Weights of a small GPT-style language model, trained from scratch on English Wikipedia: biases.
Each number is 128 + 24 x the weight over its row's rms, rounded and kept within 0 to 255. Layers, rows and columns count from 0. Numbers have three digits each. The size before them is the row's rms in percent of the matrix's.

# q: layer 8 attention query, 64x96, rms 0.128, rows 0-63, columns 48-95
# k: layer 8 attention key, 64x96, rms 0.117, rows 0-63, columns 48-95
# v: layer 8 attention value, 64x96, rms 0.127, rows 0-63, columns 48-95
# o: layer 8 attention output (transposed), 64x96, rms 0.243, rows 0-63, columns 48-95
# up: layer 8 MLP up, 384x96, rms 0.213, rows 0, columns 48-95
q0 099:077145110151138104074119188137157148136127139131105118145119132125130109113121107145122170163115174154100113094103144118116129132136107127104181
k0 115:146158131131087070138117149174167127100159112107135110124091132099099147109112120164160154172146120119152149126137112144138127187143139123124114
q1 093:061133101131113141116105110116133121136144131102161100115087113146103131107133095122145158150116118129112111100127169127124164127138109076109116
k1 104:118117119112154130138163149097174147144132111172120134126137120097094131142128076111184193150139145141122103128145082110092132145083125104101135
q2 129:149160127183097145130100126092086088153163150141151130125150089117135142080110108122145132160150159134112109131122130121130195142141133136149105
k2 124:097155113134172102122112114132137125128100140125103102118117127099083132130116129119162115095116126059172123142129101143151141137103127115138133
q3 102:140146111166110170116117111116132111146090150128097155115107131171153120111096198102090110140167143109113133117137153134095113145127129135120112
k3 107:107110124151130188110098101120064131126102113127100117101127089101132149116105090158154127156152118149110152158139134141191132133128086117137140
q4 111:124147135109163126158095151131095127138136139112137114111112128098149131156164138077109096137096161086138109161108116110126149117141106130096135
k4 096:120125159117143141120160135131208147145140105147140105141101168105081159144096115088168112106116143164152164178087140115139112128140157149141168
q5 113:115107099141121130098096115140102096149133196100134130095128138149129133098155145165081153169167093120095148094127123099097145117145165133160071
k5 111:122159080122102143128116092134114121131098149138103134116164099122083096160138124135095149120139157121122097139120084129150179145133083130110148
q6 128:128111111119081129117099097135124188095131156136158136099115137170148094113152169154100112139145092121125151100127140167146131136148105177152127
k6 104:163157158146136112127155148126119113090098150138146132094114130131103128156136126148110121140090115101128143170099127134131133144160100117126110
q7 094:131155120131135139122097142136091109126115083113159123149121140123122091104127082103138106143075091102123119139085160112141161081101159150142101
k7 094:142105103089127136089145139121124149098151083105126126136116158065149136175124092065156122094134144122185122124126129111153128139118108125114127
q8 103:143084139110112151087153111159149140096122122138136159120139166159187115112158139110158113088120124148121137057142102110101118114104129176156117
k8 102:117145088147143137107126140098102141133090108128110137109098133154103103138082119153140110147132133112145111132145159158177120152146150132099125
q9 106:150108116128128164120134149108103101160114085110114127099114123103123141144085095121114141135112126095096110152122110099159183154114087149127140
k9 097:133161127121147148127162136144152136138130103152135087185085089093179113136131106133134130136131164130106080116134123135114115108087158135076133
q10 122:167149111155100177103118102122097133126113149125148136117128122123162085104093107164094122151124128076151095155149129164166136152102119144118126
k10 113:164124147141132124137120125137117121170125104141149115144131084112144133171134088126161115115084117099136128126087140070143169147117119098105150
q11 131:102094125163088136114116100140111119118115141131151139074124187160138110103098162163135093136146126150129155164103132146137128149178119114116114
k11 127:110155105168087166139093154104073135123114123106133133128115084124150115110106128116160129177115126108114103117156151116207146102123096150132112
q12 140:129082125111124115093179156123152148136148095143155121127108163150119139138149129139132141121144153171166138124141115130106114115150152134137131
k12 108:124120130139091130097141123141158151094118146108134153150127145174203092134130115177131145121125093084120152108165111151112123156095122132128134
q13 119:122111091132129132080078111160102130139094134112130118103179134148107106107117093125109154123115127109127130142138169142136161127139101140104118
k13 105:137172139104124152142162134130114161143134091122111100099146115131125146147150089129151116113126115143109092155125112145078145113081175148129185
q14 132:172136100145116159147123121135109122171124130128160137108145089138127106144118141124107142146131117118156108119089149111142134138178135110160119
k14 107:169127123102161127144160154122101132151133076147163136161126129161153143161134077056118163094112116091114116154118108134159129117137126129136160
q15 123:145127136094104129078125128126135159090114110108129137152092150151126165110130151152130106110148142180104149124151111150117081134166161178144088
k15 102:103130131120120104136124114100102162138124145113154151102143135126176138143122177197125136106113079107093112140118093131144136120152097147146127
q16 099:113105093108127117088158124108148164116149100093159119140078150144123122147121140118133126098136121155146185109131119116144102096129144193135130
k16 107:148127126105100153115121116132110133084117152122180166104119105120131122141147109169173095117128112106120084127105117108140094161177109144133106
q17 101:146113137150090095200134174095118109093133128140162112120146161114143124124084109132146161159125148128136108102132140157123097123126113119085116
k17 105:080132093148131095132126121159085115129170083094148119133131117101116069086112148118128146145109142083140158156096093093128130138159151096122124
q18 119:157099118123076122148127105143094145165098139130154115102140129158182110134117163163086126152136121087114140148185121154122153129155119139129108
k18 100:150177117122122148140149139122075107153099152138114109173131104097157132136108118129094132127105124113104115178146146097158130137101154123115163
q19 117:122102108143084129115132111094114134121136160114153144100126134171129111093165161185104089122178115090138083138145110147142139156132117127109127
k19 123:160113132139132145136102120164127134116064172121168088120141135123143128123131065136104123182168146136104134143130093120143190123113079138135119
q20 096:121149082121131180125085118128127124138106148125155140119121087177141155108053130129112131145127092120133101131157130099154124149111128125123129
k20 098:129119161111138102104109109174102103190133114113077113146125132107140116120125129067176122126110131076124094125135130133168140117153128115083117
q21 089:130104107153156119114127097159122081182145083111154097111092108099148145117137109092138167078082116084136117120077107118149118110106115139089150
k21 091:132138127074102118118142161128138167094092140151110130127128103137118143125140086059158131132122136179122107133101158123103116099115123105127126
q22 117:143151113151157117146119120126125085134138112132121095146083104121120190146123161139138160104087170107155111141082139107137146128088110111142140
k22 108:129131129095164140097121136131142082116133123150114147114118121147085129126151114156199144113139141129155137122132106125080098097134150115129122
q23 103:141126128092118117117163143061128134135130156121104149101115167134154131128124121153088136118097097114158173147141158124132118150108153115137110
k23 103:153120154126120162158112140133122115145111144158116119114162122158140143143079186151115123165122180099094117098163170116169128105127137105152143
q24 096:162131123129112185148132067160103125127120112099125152128172112154122122152161110160090115156120146077137112141148133130145122151154141119105140
k24 105:134187144082154114139178115115131096139115148126158094126133125130159146116112072117133149098121138103133146128118147096125197101151115108112134
q25 122:143123163103122120111167094099143136129163148135129171115118174171175125109179141167137155104128109139114128116136179112114108077135143109174149
k25 113:149093119126111142149125132106136142136083168172169130154123131143161110150107118159090148150079126102136126111135134175163092134120129142135128
q26 126:078164090150086144139104134135101102117079163164114141129168110139130101109135119122097151132139113103126115114119128154131156169170142096096145
k26 112:137151089144143125135145124176139081167168128108127120097134122112162154166099113048097155117136125140149150119114132116120138138143127104142187
q27 101:107121146088097145105160122100116140088156165125129139128157112161126133117115172140137121113132117126166157108104124140076092097202132154136149
k27 100:143120103131144133138130086100115138120110156106199105127172131163107131107121158146115114132122107106146121157182100145162115166146124119130109
q28 112:133143089150138138118112106125083094113103133125121143121112092158119103153118147153112123172118135116070117120136142121188130153133128084089107
k28 112:154165146114154158173128123105131113126116124153136125100117085086104158125144135106132159078142161120129120164125118138112134138126093146136171
q29 079:083165102131135125112148135112107119125130105106168128106136098142112098100117124148188127142130074152148072167125074156120118164110144151122131
k29 088:164100104130123119134110094125107154130137095107141104139130136123123159085175149144141096138104135107101136144141110125130174123107095132114095
q30 115:133149154117179153128119120144154083102130138110090109129099119090156134188128115110114160093121134125144116146116107131096136097108123122143135
k30 114:156136124126116138152141097094147138104147148148115143114127139144111165142168144192150137101143157144149125080089123117099093103135155155133106
q31 119:143151139123150144118135135118109122125136109142147101165110087093103159154122114108138167103130160134171126157115125095155152113110141128141194
k31 118:109115146110177111126187152135124145077165106134101133105110105102104140138177160125121130086149133114135148102142154142093102141124133154105087
v0 099:127127118161125150148154151101101179099159111107102120138103138135153164137157105158097095110101128143149123122164113094136112140145128172116136
o0 097:066087101143146127127124139172164099162121127131118107112141128143142121115104176078148168148156121135107101114088155165097166110156107117146123
v1 119:102113144147123098189145144107137127099113097128107123105097102132137132143126148110104098127133162159133139110114141132103142139156139089117085
o1 113:147180120118132104089100118170145136169131147130141119122165131136153110084165107131155143134110098160125135117123111152154128138134108148136146
v2 104:147159082116103161168096142168143101144124152111143092135152113146136113148148131139179161079108097109125146095080163171157125117175138135144141
o2 103:083125159133167123123141104088095144125159110093118165130122133118125156118126127134124090147154146150108094137204116117081127112085127120125104
v3 089:111113152089137124141112131156135116126150118127170101131066193108135133156161124095119106129131121121077123148142105128159123138111092122142134
o3 099:126122146167124119154120138105097127120147163127117092137191089166156128135107114145101143150158159153164138082165154136133130102127150107125147
v4 099:148107104135154173106098123145147096125104139131103144140132127126100119147146123117137149133139117156089157112070154136105140153127131145131114
o4 096:129167134095094094161112121118065131148146104087136101157109144131166161074073142114147095124109134105149118132169112138133074102141134143134116
v5 121:173174151132174115170150103145117124157119162115159107164098127110138106136109106149143209143166111149139135130152149183144086126159130127116138
o5 126:075090123097096146086109129121139151120112124135126123097128096158114154129149148096108041136117126105136110141132121081134144114128150120109105
v6 102:152107126127111148142154117093109113124142157122144106097120146134113067105167091116137150141100088123182096129134122109122107105112124117116102
o6 104:129162129143124127093131131137139101115113085120087142136080135124140127122123175137069122145186150160071131142127089121108139168125116107157155
v7 093:122121107065172160135128101088154105103117112180132153132134107115179132153148144095113126123115127156100171117147101155129116138145153097124104
o7 098:121154115163106098097114102156080123125125149099138062106161143145100111095115138149142099113146103113163128124120133131107136158132143113111125
v8 120:074104107076098156193112132115158124141147139151141128150074131145127149106143124133154137139110174136097127153156100089133107130130120115161106
o8 110:133146153152160132110105161122088120094141102099123145092215138092145102145133146136128094128167122146151117126125161134130105142134090119129149
v9 109:116134134165103127155147126091094143101103174117110097147086097096121152096123138138141131092105128125143114090157156089096105103164143131088139
o9 106:131137126110179132085106121141167115147112088117128138121120169193111130153132162100147112120132132152075093177120100112134110135133124139132130
v10 098:135150121149121114150151105152161111153141140078172146110118143144170117142101165118138144133118122129205143122117145157134128137123083137080124
o10 100:113109123122142140145088116115126149130149122140115142115150117114094121109140074151108126162167141178043094104150115104115165141122179112128118
v11 128:106116172128110105140127121151123136133139165118129148134135124145138144110093150135132118145142134140084067171085104125111132161125131132089145
o11 123:149138089124146155120136134124141119120140097140126129104120138111118104181161083145135123138130131087166167081106147111161156121164156139138127
v12 105:141137126122127097195162145177118078109148137119122101120122102131119127091115149154086126115114111151124123141135096152099138132171138136087155
o12 103:095152106143151144058148107118132111146110081119171129122084126128138147131129127130181121146137127142137146112120091123157124145157135125152116
v13 108:111147166167124124177171160139108103130090143089155083156113109149096115125097107176144133106122117136154121142136165148099123168106115125114110
o13 114:093113135103124134135111107137171125153175129160120176090088097097114163156153144083130143135122144151116090103172137131149145107130154144137116
v14 071:145115134133113149145116103094072179124126124104097157139130125165081117143173101114148134135120135138198115093105151121148140129139108132116084
o14 078:130144105107147122113095133178182107153124145116101126148097188127159149117123135126107144130150115150060132147160107147084138159115123105148134
v15 090:113128174129134118106110140086165158151158154114164156113100153099166149164117129116165074098078106094107085124124112101136136167169123149165129
o15 088:104105085142134104172129105128106093120089110138111075121177142185124120118138109161079171137148162129138116127117175115102142100103129111099164
v16 119:154100120119132117154112122069096146117130108129164137132094175116090123155100150112129145092094088148188125123114126109145142146154124123101105
o16 115:127136110140132120101139120141145109129134177111095110146164117130140140142140088142085125134172134130070121158153104132138113152109127103121164
v17 107:176104111140113134185161113163115096135125127069123121136148104161151124143148126152140192103106138120152170156132105151099105144107141134119177
o17 110:073146172159137129117092147119158157133145133156131168106111142071121139142115134117145092163162117105115090110125134126137167132137111117144075
v18 109:068122126117134110120104111135143151126103145161141182121119106115081100121126161151118149142177118145143098137071129107137128124147109150112146
o18 111:179167117117131138145158143150110132101150099092091113142156149175127121128125074081137081128097123110106138157155138142135135107133162131135098
v19 105:154159136066139128087154139177096127132168118141149135122117139176142117097131127132115094121119139127088139163135123174160110148118144127156141
o19 099:108093162197117171123154134115161118083107133140123105140131077077101105142141114145120143139129121105152152078086138131106137125103122163104124
v20 110:114103125116122136130125102143109144120163144112089126107135093131106131109153111113102119127139116136113054135095094121161108138141128113101137
o20 106:155167118130137151118109155138124107144123141156110123146097158152167110145112132164129111142146124125153150116151125118124176108142149091137117
v21 098:143119097132141120130127138178103151109081145158117143142137105141112111143142166144135157143159125135110145147108166122126107135094119109066123
o21 099:117123131114107119129116125117130124144187103095134129167095145082113131089116089062123107135122094108135103111163128139108122110162159164160106
v22 127:147124143161155135111131121071078176128131077094101140105121084101123144147117085144099133118152148158148133107156152113124129142130128126158120
o22 139:081139100086106112155122138177168097124084163170130104136123167153133135116102190090123117117060087113119099128097122137150107102144136131111147
v23 125:126100112116130129152100102151145113108133118078090138093087099089114116112133124091111083104104177142108108096131088152157134150157122121138117
o23 119:130151161127148118119130137093090119150139138166163123177156175178175113112143150144116184161119123139171144134137141114130082135114117109129144
v24 124:163165156151100087106132125161138131165142161117144188073150154117162118129111168119152121117137142121172106134094114145125145086116122148127168
o24 126:122116130131142132186143131091134136082105082136137115151105121144096109100141059147096155160112112122066126107099109126113113124117137139117131
v25 103:182154102099109120069113167104128139130134138195150132145164145143125119136163127161093126123133110146119112151120126120137140133099145108150101
o25 100:069112096135091104134146112135106095113125111108091113129070130094094111114091134104146155103152106120118141103118149157078142129148148145124134
v26 124:110122067140123156157136097149131133117074096127126134074126078146146149143159145136157114128131144134104171133126135138137115156129138100124129
o26 120:160127147136135123106142139166132165133195165114134147173147200108103085089147108096105125163102102128136109134140121140116168135126105168151116
v27 121:162127108126146152161119148114147168125130165176122150134112139144140174153144113115149156125083082143078086133123162132135084169147133128094099
o27 116:121111106115098097105119133136118113130139084077126110137148138116120126110105131143098083132165149073152124174114133127070185109134114147134147
v28 117:172122155139107141123108126131074151131119108133119095090102135114145144132138149128107081109129153170131154111122099151141141152131155155154133
o28 109:131114103147134140095155124152158156138167162149128112123102113194123092111118137113166162158113146119120145110134110144095145118119115133104116
v29 091:146141095124125111166167117142094159113161117137118126133157210157137132157153114149112069144122128100111124151121114183133141124141145074119103
o29 090:136081143124096122127098133158179117142122125126137109125093073060133090135152107148125158132140112160108149130124109116120160123109108148144113
v30 098:093126108113086139141138145146100131116150175136136088135106172139128132103146119115165096112105114080117102123128126100129129124121114089095105
o30 094:148122123163168141124123126106145101118173121119122146141120126113129119179161125135101156133176143187102125104146117117133128125126135125142152
v31 109:136138141143108140136133171088132144139137154120123086137100123137134162104117117122141146157154134141091111133146180144120154069111108125142138
o31 109:132104110098133150100151115136108144132153116108148171140123108156140112181129164126127125123125138132121134115095117080141100159174147160110152
q32 094:121142129105163123106159136130173136140133149137096123137120115116129144132151137084114156108134134142136145122139132100113148076103144110159116
k32 091:125110141140118155114121109157181153130165136139135119144108140162128106107143153173100112116125118132174155107107134147072117115117145114154143
q33 078:124126104121110110154105087130155123147103131154148124071145101126148095149139131159137120124156099146121101158143122180140115165134136165110162
k33 098:126165098101122121118104119122125112153117131123089106128130117103123139116068098099115143141122171125091144174096131113118149138104135088105166
q34 097:117059161113136086128118153115142122118116141154142130091113132178120139125134159148130187097133119191150173130119121133127092146088103117147102
k34 087:100139103100108130115108101112144118142117132100120149122179118113129096133129122168119124117142119168103165124139153156096136127126122150119154
q35 085:153111113124120134149089164159117108128101121119155087091135134126094149130097136126100133101152136140094131105084140133140134139129170110139148
k35 087:146123133089166144105146107103152129137137099150150117114134108122116141137180124129151127099129134130138170166140131130114134081114113164100173
q36 087:159141111147140100148123128174143108122105140145121126139145113128086142107121096108161138116125146112105112168118133119164112150132109104115121
k36 095:108155147109159136167133155141126128134125151133146116146118147128124137184106154084162105072155143131138102149097144135118121147128180139144136
q37 071:171121160141141130135107129078176128123168167163147158110103139116108117144119152152184149110132130117122090121139126148098100134099146164100103
k37 076:089123127141121089159114152137132118103101180151091154129145157153089134119119107128110102159152085138107093122162114129161156104135148153115135
q38 086:138111154151082152124148092104148119111136136142133140134101135139155142156148179162114088132130133064130139145134105156119102105113116101143060
k38 102:119130130147115148134082109139088113122087176115154120119140106134150066131103129160109092149106104077125145130117147139186126162172108166128137
q39 097:185136126146113146152113134138099156117112126143140144114152083117114121127090091103117151164129120107091079136112131108149150133143136124138120
k39 104:125177109115159157154146147143145123161157109143093103152128090125114151134116103075122109129110158148142108140099120130106164106109129109109179
q40 087:146118132136116133130139112166129147127136185093134137121091119131120144112125146193124159159122121115131132132135127124152128134080128151153104
k40 099:158136099130123141119149118147086157157137170131140139100129113146165101102104120128170103141135084117129103128153124137149167101127122108116111
q41 087:084136140170141134145155175126168091121159121086133120121106156109112140103124093091181139106143134108174158135068105108153132138134115143153105
k41 094:117114161125141081112169140093183126135140116134123173115125102159140127144124174160192160130142126157137082124108140134144088151135128131081134
q42 088:109112135126081123126153109118109154153115124128108137133093165161151131084088131129145135135151097142140140118152127135128075135148179103171102
k42 092:100071148169125126158092124091111107165090135130170151112105138112129112105120144148113100161132099129122090180140119134147141157108126094150133
q43 090:099105170121153168160149140127175110085165156147075180139113134134114125110132138101122163125111134130124110099085121117105135159161158085143116
k43 094:074132097127102120124153111100149137091131162115109158132115133172139115120117113157094122138132095124103124080100123149132071091139137126110106
q44 092:151145159134163108160136124160116129131156123155094111126117103059089146123176100099150125129155140157130107110121111130122111084135116148150120
k44 093:133083156100159122111167136097144156128141168131119141086128141144104101119167145136158127142186132175142194105118153147081113101152143144139108
q45 098:058128127114164119132102110169123147156104135113100087124112116111108144146144080090147150107098104125125120140113112127082116099149150124105099
k45 103:137100105103150111103124139171130133113121108152135126156088163135105126087159115127154110116133133153157130111151112152102080101089144136135107
q46 085:163105097082145148120147146124093151118117086116131142107134156156136093160093117131151135118131130130093092123125108110104131118113148110120172
k46 094:148132094161114107145102115155107105155191084098093103064155118078135141154169134097129159132128155110135103161145134146137125115076124129186136
q47 084:145119111142141109118121137108107124153146124135131148076123137118132120086124142142148128151133123127106109071099110113138102129157160096103136
k47 081:131151136102074100124134099108071137168105140087098144146121112091182130126095165137135149167102151164144140101096138107127135094131103137108095
q48 073:119097179132151149147144133121161134108133084149125133123100103139139124115097119099132128138105136163119134131113115107169141110060142124079104
k48 091:097121128129097145158148134095149122152153132120120138093117152060139126113115101122156140133114112122084148128118103128127131141143156119125098
q49 101:084109133181125115123146162163157130113142151153121122148169166150125091123123132098109112174145117125163117114135117146093081146120099122130111
k49 096:157131102166105124130147134126127159132123148165141138125135082130147101133116155173113170213122136157111148133155149147149148153108081144135102
q50 082:116147155097143149102150118109132147081132120134113155121149143110170103177174142139092139109143102070154157103094119122137096120148153160143103
k50 087:135134147099124146126114120172175146118149151156116170148143166131113128145127127123119110070155137077108109097143114144156101147144097137152148
q51 086:171133097107142134110114103156153106129144121116072111149121177146122157118137125100102148132092120124127128121182146124134079135106141092140108
k51 091:151093109140120146163098091128169129126079124144125098166133140157151123164119115165085144119101158157116146100156124124129163119115131128162111
q52 085:155137119153103148101097100151117110110120144115101118137120104104098083104105118115151113132123098099103123119130148119127164148130143116165119
k52 093:148113128151146130114125164123130135168104126147149096107079124099124130153114095096120166153147095132122153139081131107139145119121112143134179
q53 082:131122142138109136116152135134165151124137129152140130147124142098100129127128065132117108188145091152149163116149131149125160172148144134129117
k53 087:059132112128090148159091136076116143146138165148136145127150140136159162103099172151159126145122134170128129150095097099078141123131128178107103
q54 091:156136194150115123138172112166136137101156139174132140121119114180100103149145132161116134111110132111123146102133148161105104124108137127150136
k54 092:128145141127124145105099155127151142156095167103090094128145139144131151135112132184098122150152126115120092150128157146137139152127117142108122
q55 074:123129142118162100106158120094137091095108138105166134176099135137115159163108124123142173115112109133133125095127125146141130134122139150160104
k55 084:146073158100104121105115117129102134133163123123124132118123156188124125094158091136109104142107114149112150096118137120113159173145171127131121
q56 085:124163119127079082147113108132113129137159132143165133106119039149096128109152133127130146109164130114113111135107110115138114150156143138122093
k56 087:074148111137132097127106129148114114129096138136159113112153075127114117150127143110140135165160100139089146138096130128166123111124111129107137
q57 088:105110142160151107101137139145138098098152108078109109074158126084125121116086149150147128166103152143137105130124115135082130149116128099127130
k57 101:164126109133099141154119152095094165125120073120147131101144137181153118143116185153106126119088132117104111094130119159148121086139156158103121
q58 081:155123120106121144087094123156081111130148114121149133144092109156120140172123150149102122156170119111130122173165136147154159118114104139141115
k58 091:122117139118117128123124131166089116171097076115171099140191144123130109109151106098127148142162152075097120128117108104171161127125141117100137
q59 091:085121152088131123124109145128116165113112141141139153127115139191147100120155115132148112111123120151158129137138127126095133076165121176140097
k59 088:151173125148124117145117133147120105131143123114155128124119147158097158117133144180152136167129138139099102152136091116158119146151095098145135
q60 075:111175117133163166141098109131093100088122115160119112094130140131124110146138111136169120166120156144154121155145142139130115101166126108141124
k60 077:112129123103114116132095141096161140169157129176135120141132141153096122118133140184112092086152121151124153112146087134135143115163106109171147
q61 081:147111128111206112114126116142139129153142091083162165121110144112152161098104092099148107081128132141163138134122130118150152134100114134122120
k61 091:131132108129135096128133113141152127089165115111164132116171155121108150132102187122157109124147101131122158120161123119082130163148185111134114
q62 077:116127098133089130122139159147153122143131105141111135164083140079120087133120138134107142153085106149130141078087100100091159129117078135146171
k62 091:147144131118179175128152147124188130139154132111105128126106121109154129186116133153133195136112109131172152121125108116094113118123134132137155
q63 095:131127122076106103103134091105082143183122121114141120085112107158109138105116109110145086133113146068157125140137142077164131099133116130086118
k63 109:126129140160148085154139092147137111154123099154103125128114119089116137152118077084152111108096106157119116130102152104137158114130127112120112
v32 106:089142151106122130124068106137108119171149097129141138145127138120086089131121131125149134151157122139130108124092157153133112121162121124145114
o32 106:151134151115126143116135125102150144131127159151135151131149058142164144170146161159076125141106171096141145117182150123130125136106151106145156
v33 092:063161129148110129129134174088139169121126113136142132118134128142145183113128109137124118149138185158124084124161127093112149137140144122177130
o33 088:180107110137151136135111142146119154124120118113144130119156122112136084153177128115111141100133092145105175136087132129158109144154128144146131
v34 093:161081126091123164126116092139109097101134118140111115106133122116153104153146111105130076108097149120174140099163075127128123087114142134150108
o34 094:107178156184138104122152118136168118162124153145107111133093145134119112107112120159143138180151127179100109139140099152096133155116090099142096
v35 090:136153166156120109110096112110117118133112118118128145087134136103136102148100124120105126142135142143186090110127178174147099088110103139074156
o35 091:100087110090114149136143116121145139155068125135115127130111117166136142131127097124099135138125131095075155117142122097096155124119185120142131
v36 104:123131121136170095172135090113086157135101096111145142092122105134148161121067129137112116125122160155175151128122143135124129100113134130137142
o36 106:098107131139075141159113146150166141182120155154114107127101146133104135116140125099133121121095088126090133127122139113143159109136134090140127
v37 082:149113067135129147148166130123140140131101126164148117079135164127172165147179155145134121136117112134156150153138167095131130132098148125126157
o37 081:154143109127116123154100151169134125100175158091117122127127125081088125097133100091152151101117077116110103124092103142107119112136129174141082
v38 085:076088134128138112149120114146114095104116111098102095145103106128093123109109138136126064113116139100117119094136122118116141156099118102149101
o38 085:180139158155153138080146154111152125148157120145180160156154127135111144148137107130158102129144128177142125139151120121180125138108111103108150
v39 087:111138106114130171189098070153118144123098103113153157105118086130144137139118119114176107104117152097117124103098118156126112108146118102151126
o39 095:145125182158094117123136125113130148161176177125108135151141158131120088114149118147089148165136124151153143126157157132110155150127132125135152
v40 074:153104121084132185162108106107131147132138107134151165145119133153091108147135116133157092097106122113138117132091069109128133183132135107154105
o40 067:127153161181157112118132125105106120117122173142118130133163136118159109081121122126107123169163151145167117130154169167133102124127091118123140
v41 097:089076129120123143147147124159136141129130139134133138117172114131137140125147146130138174099143101132158123157137062091144137155129145136124132
o41 091:130180118146140110134087138153105102134151117123082125140088151083125118112089136109167120134127134111121140128155122157142115127135155133137086
v42 090:161124144124128136135159182159109151116144162149144126112153164129142112151111109132157155127116110173139095108162126138118122170153132115099135
o42 099:092085098133108146118122137148161106103100105105096139106079124113142155105132166092086139117176111121095149106085129128099151114153142137143141
v43 090:159104098118125149111142149155123100130134081125137084170108141143093094154140114134121173126136077135136144154140141089119156144083123081136086
o43 089:116140126093125106129113111150134114087160151124156147102084102108129162120129178102131123100140143148114112120118108154166083119162098161137131
v44 093:143164112131133121101151147124112105121138162094075145136145095148146114100138113138148161152151142152069117117122159164112112119113126106137117
o44 094:107103145113114113109148124097127159110107116130165154112090175101104116126129152123122084109088087109147127115112137112139105136134099165096135
v45 112:134115158105145128114100147134113125134121107136153165103096119124142132134060129099137105120089183116159170104165101107117104157102112130168108
o45 114:122120135155106099147138140143162126157097157142104106128164105199148105123148139107091146177122133163107126138099142143137155121130115090109145
v46 103:108105134102149135146127124097138148152092113122152144146128078097108135134077117111141175106150093110153141135124141072104139162154106126114071
o46 108:123168127135115113127119112150111127136129135112085126097140181141132137096128152100128065133113157135108166148160162144163138114149134127134145
v47 101:108082124120109147112118132152145092115124114121108126122149086137124125143137143154113130112154109134123079158109126141128128160120116123091122
o47 108:143146148112129124121162112094113108152175141118128134148089153134177159145114117098137137130117128118166156120176128133122145101103119121134103
v48 080:142108120163109122116118136154113146163139138073086137144161070131142140120123116156144164114127187105117148110112095147115120163126146162163132
o48 080:082155155116158084154146146111121110139125117168116148107088212100137134158125177134129119140121108136141136114113141117144118094142071120128102
v49 079:131150119131142147083131134090142113139110109149138140120172160097157113128065130124145130119129105095162116099114140111136125100088119156117111
o49 081:109127112103092119172138078141137128133120090119079084121111101141132118115146086139110137141111163155084124157161139135102142114100145109122123
v50 092:122107126146127133209130132116123147108109130160162129096115112121133151141108116142129157149103093150198079113167112128138110111183130121106160
o50 094:135132114150125167096118153148123150135139124098098151149131148114112125113117163081124099104155117115072180140099098126117160151160181142159111
v51 064:120116111122141115102152085167090103113099093116112149099154089140119109104133128114130141106171104152145145134151172115123160064075122120161135
o51 062:145147129137092129163110103137181131125147149140132133159076119097087121133125124113123117143066110114113116127111111136159115141153141187151119
v52 088:114117162072145129166140143120156113146135167117170097127115132145144139101131131129125147117108119123131163172159098140134101143145121152141129
o52 078:104127131166117138098139137129082122159140105108099131134140153106169120179088145158171097107192157136136146128123134108107163140117121103115121
v53 076:127123133118156113163136077151092164137142150096120126078087169141126148150152098125141100131052139095128143106119104151129108139132137092139086
o53 082:099104159155104109111103140145181141146107182173125130126134106129108096120149161159128131150131109187102118101143126121109110121112100127090161
v54 072:175108132112131185150110109112141136114166129110140133104125155146140127124158097095129103117107123133115136140122107114134150170089152130140118
o54 080:104132103145139081170111133157078095122131159142105095147141145105126115068111089142101144149176122118147102121124119156125114113139113135126104
v55 083:196094138069156098152134134139146098154127128131158135134122168130077136145122131151160135165107117109142165179147119102124091168102127115133131
o55 082:096131149162104111120125154114094135099121124121129123122134061117132134125099113105138083150185136117147124101092156131150127112143122128125123
v56 079:123132136163135095139124125129114170153104150145151122096119131111175133136164120149125091105143127120092146126107152115114136147153173151133176
o56 079:122135081123138150097136105127146134128112125136119133118148156147103122131111117133167140103123105128144138100096113109114099106146133178087151
v57 104:161114146110104115119140153137099104120118125124139125158108115136098091115142133143106129099143096141141191180161107122134151109089109098121155
o57 099:114131116163153145122139114130137106153138151126161155141124089115122125126090124091221156116142143153121089095142116152174104135140160144128121
v58 114:100082090101120158159094071113152092148108107102153122116169110150112103142136130107155199141135080103175118148096127125124103114163114117155111
o58 112:114201164131087118120137123136115153126176167106094137152108111085152122124126172146107100132128146121110148134176143135094142131131131140157127
v59 103:150134159112164113106175152190127128107146144138117141122109145136162138094109148132107113125110142098120141117148079094140093160097125125079133
o59 106:110091131143122135117131132128161130141108098138121123133139096120115121120112095119163099167117124141120113138098095134110161101113103114102105
v60 079:130136163092136111090112108162107090134127098126137164111158146111110091093122120133123158169158157142130115154158096138152109103085108115128154
o60 078:108120151155121137146125126091112177125111133141144137163101059117115114120099085107140121160115126114124132112136108126150103148114161138141084
v61 105:147119098137120152091135120147111113125126116159084141152140149142117119108147161120109093123152141119094132130110168126105116124110130132118125
o61 111:166141147128144128112133107105149129119163143111166140170136098113141142146152068141098117159111125084159099156133117136129145124107099149160118
v62 093:119106103164126156105129119123118151129132142129096120113128088118114134134108140124141092110111118101141092086092132119145109117119134124115077
o62 096:156157142107129113166112120136158102146115122141116090128104163164132150097160127164085148152123159137132112140162128140098155111114113089131120
v63 070:163139170095176112149115120151141132141115116131157139120123158118116120104092147115113114117120109104098159123117126146138101150142113139101123
o63 070:097110115149088149107135101118136138155120100105089112138140072151133140134109087126133103145142168119146127129137134119117172106123161134109148
up0 089:122104122081109180092147117110108116080141147178100151133151119114131118130214146162093112143151159119127112101109151133116110127115149109118156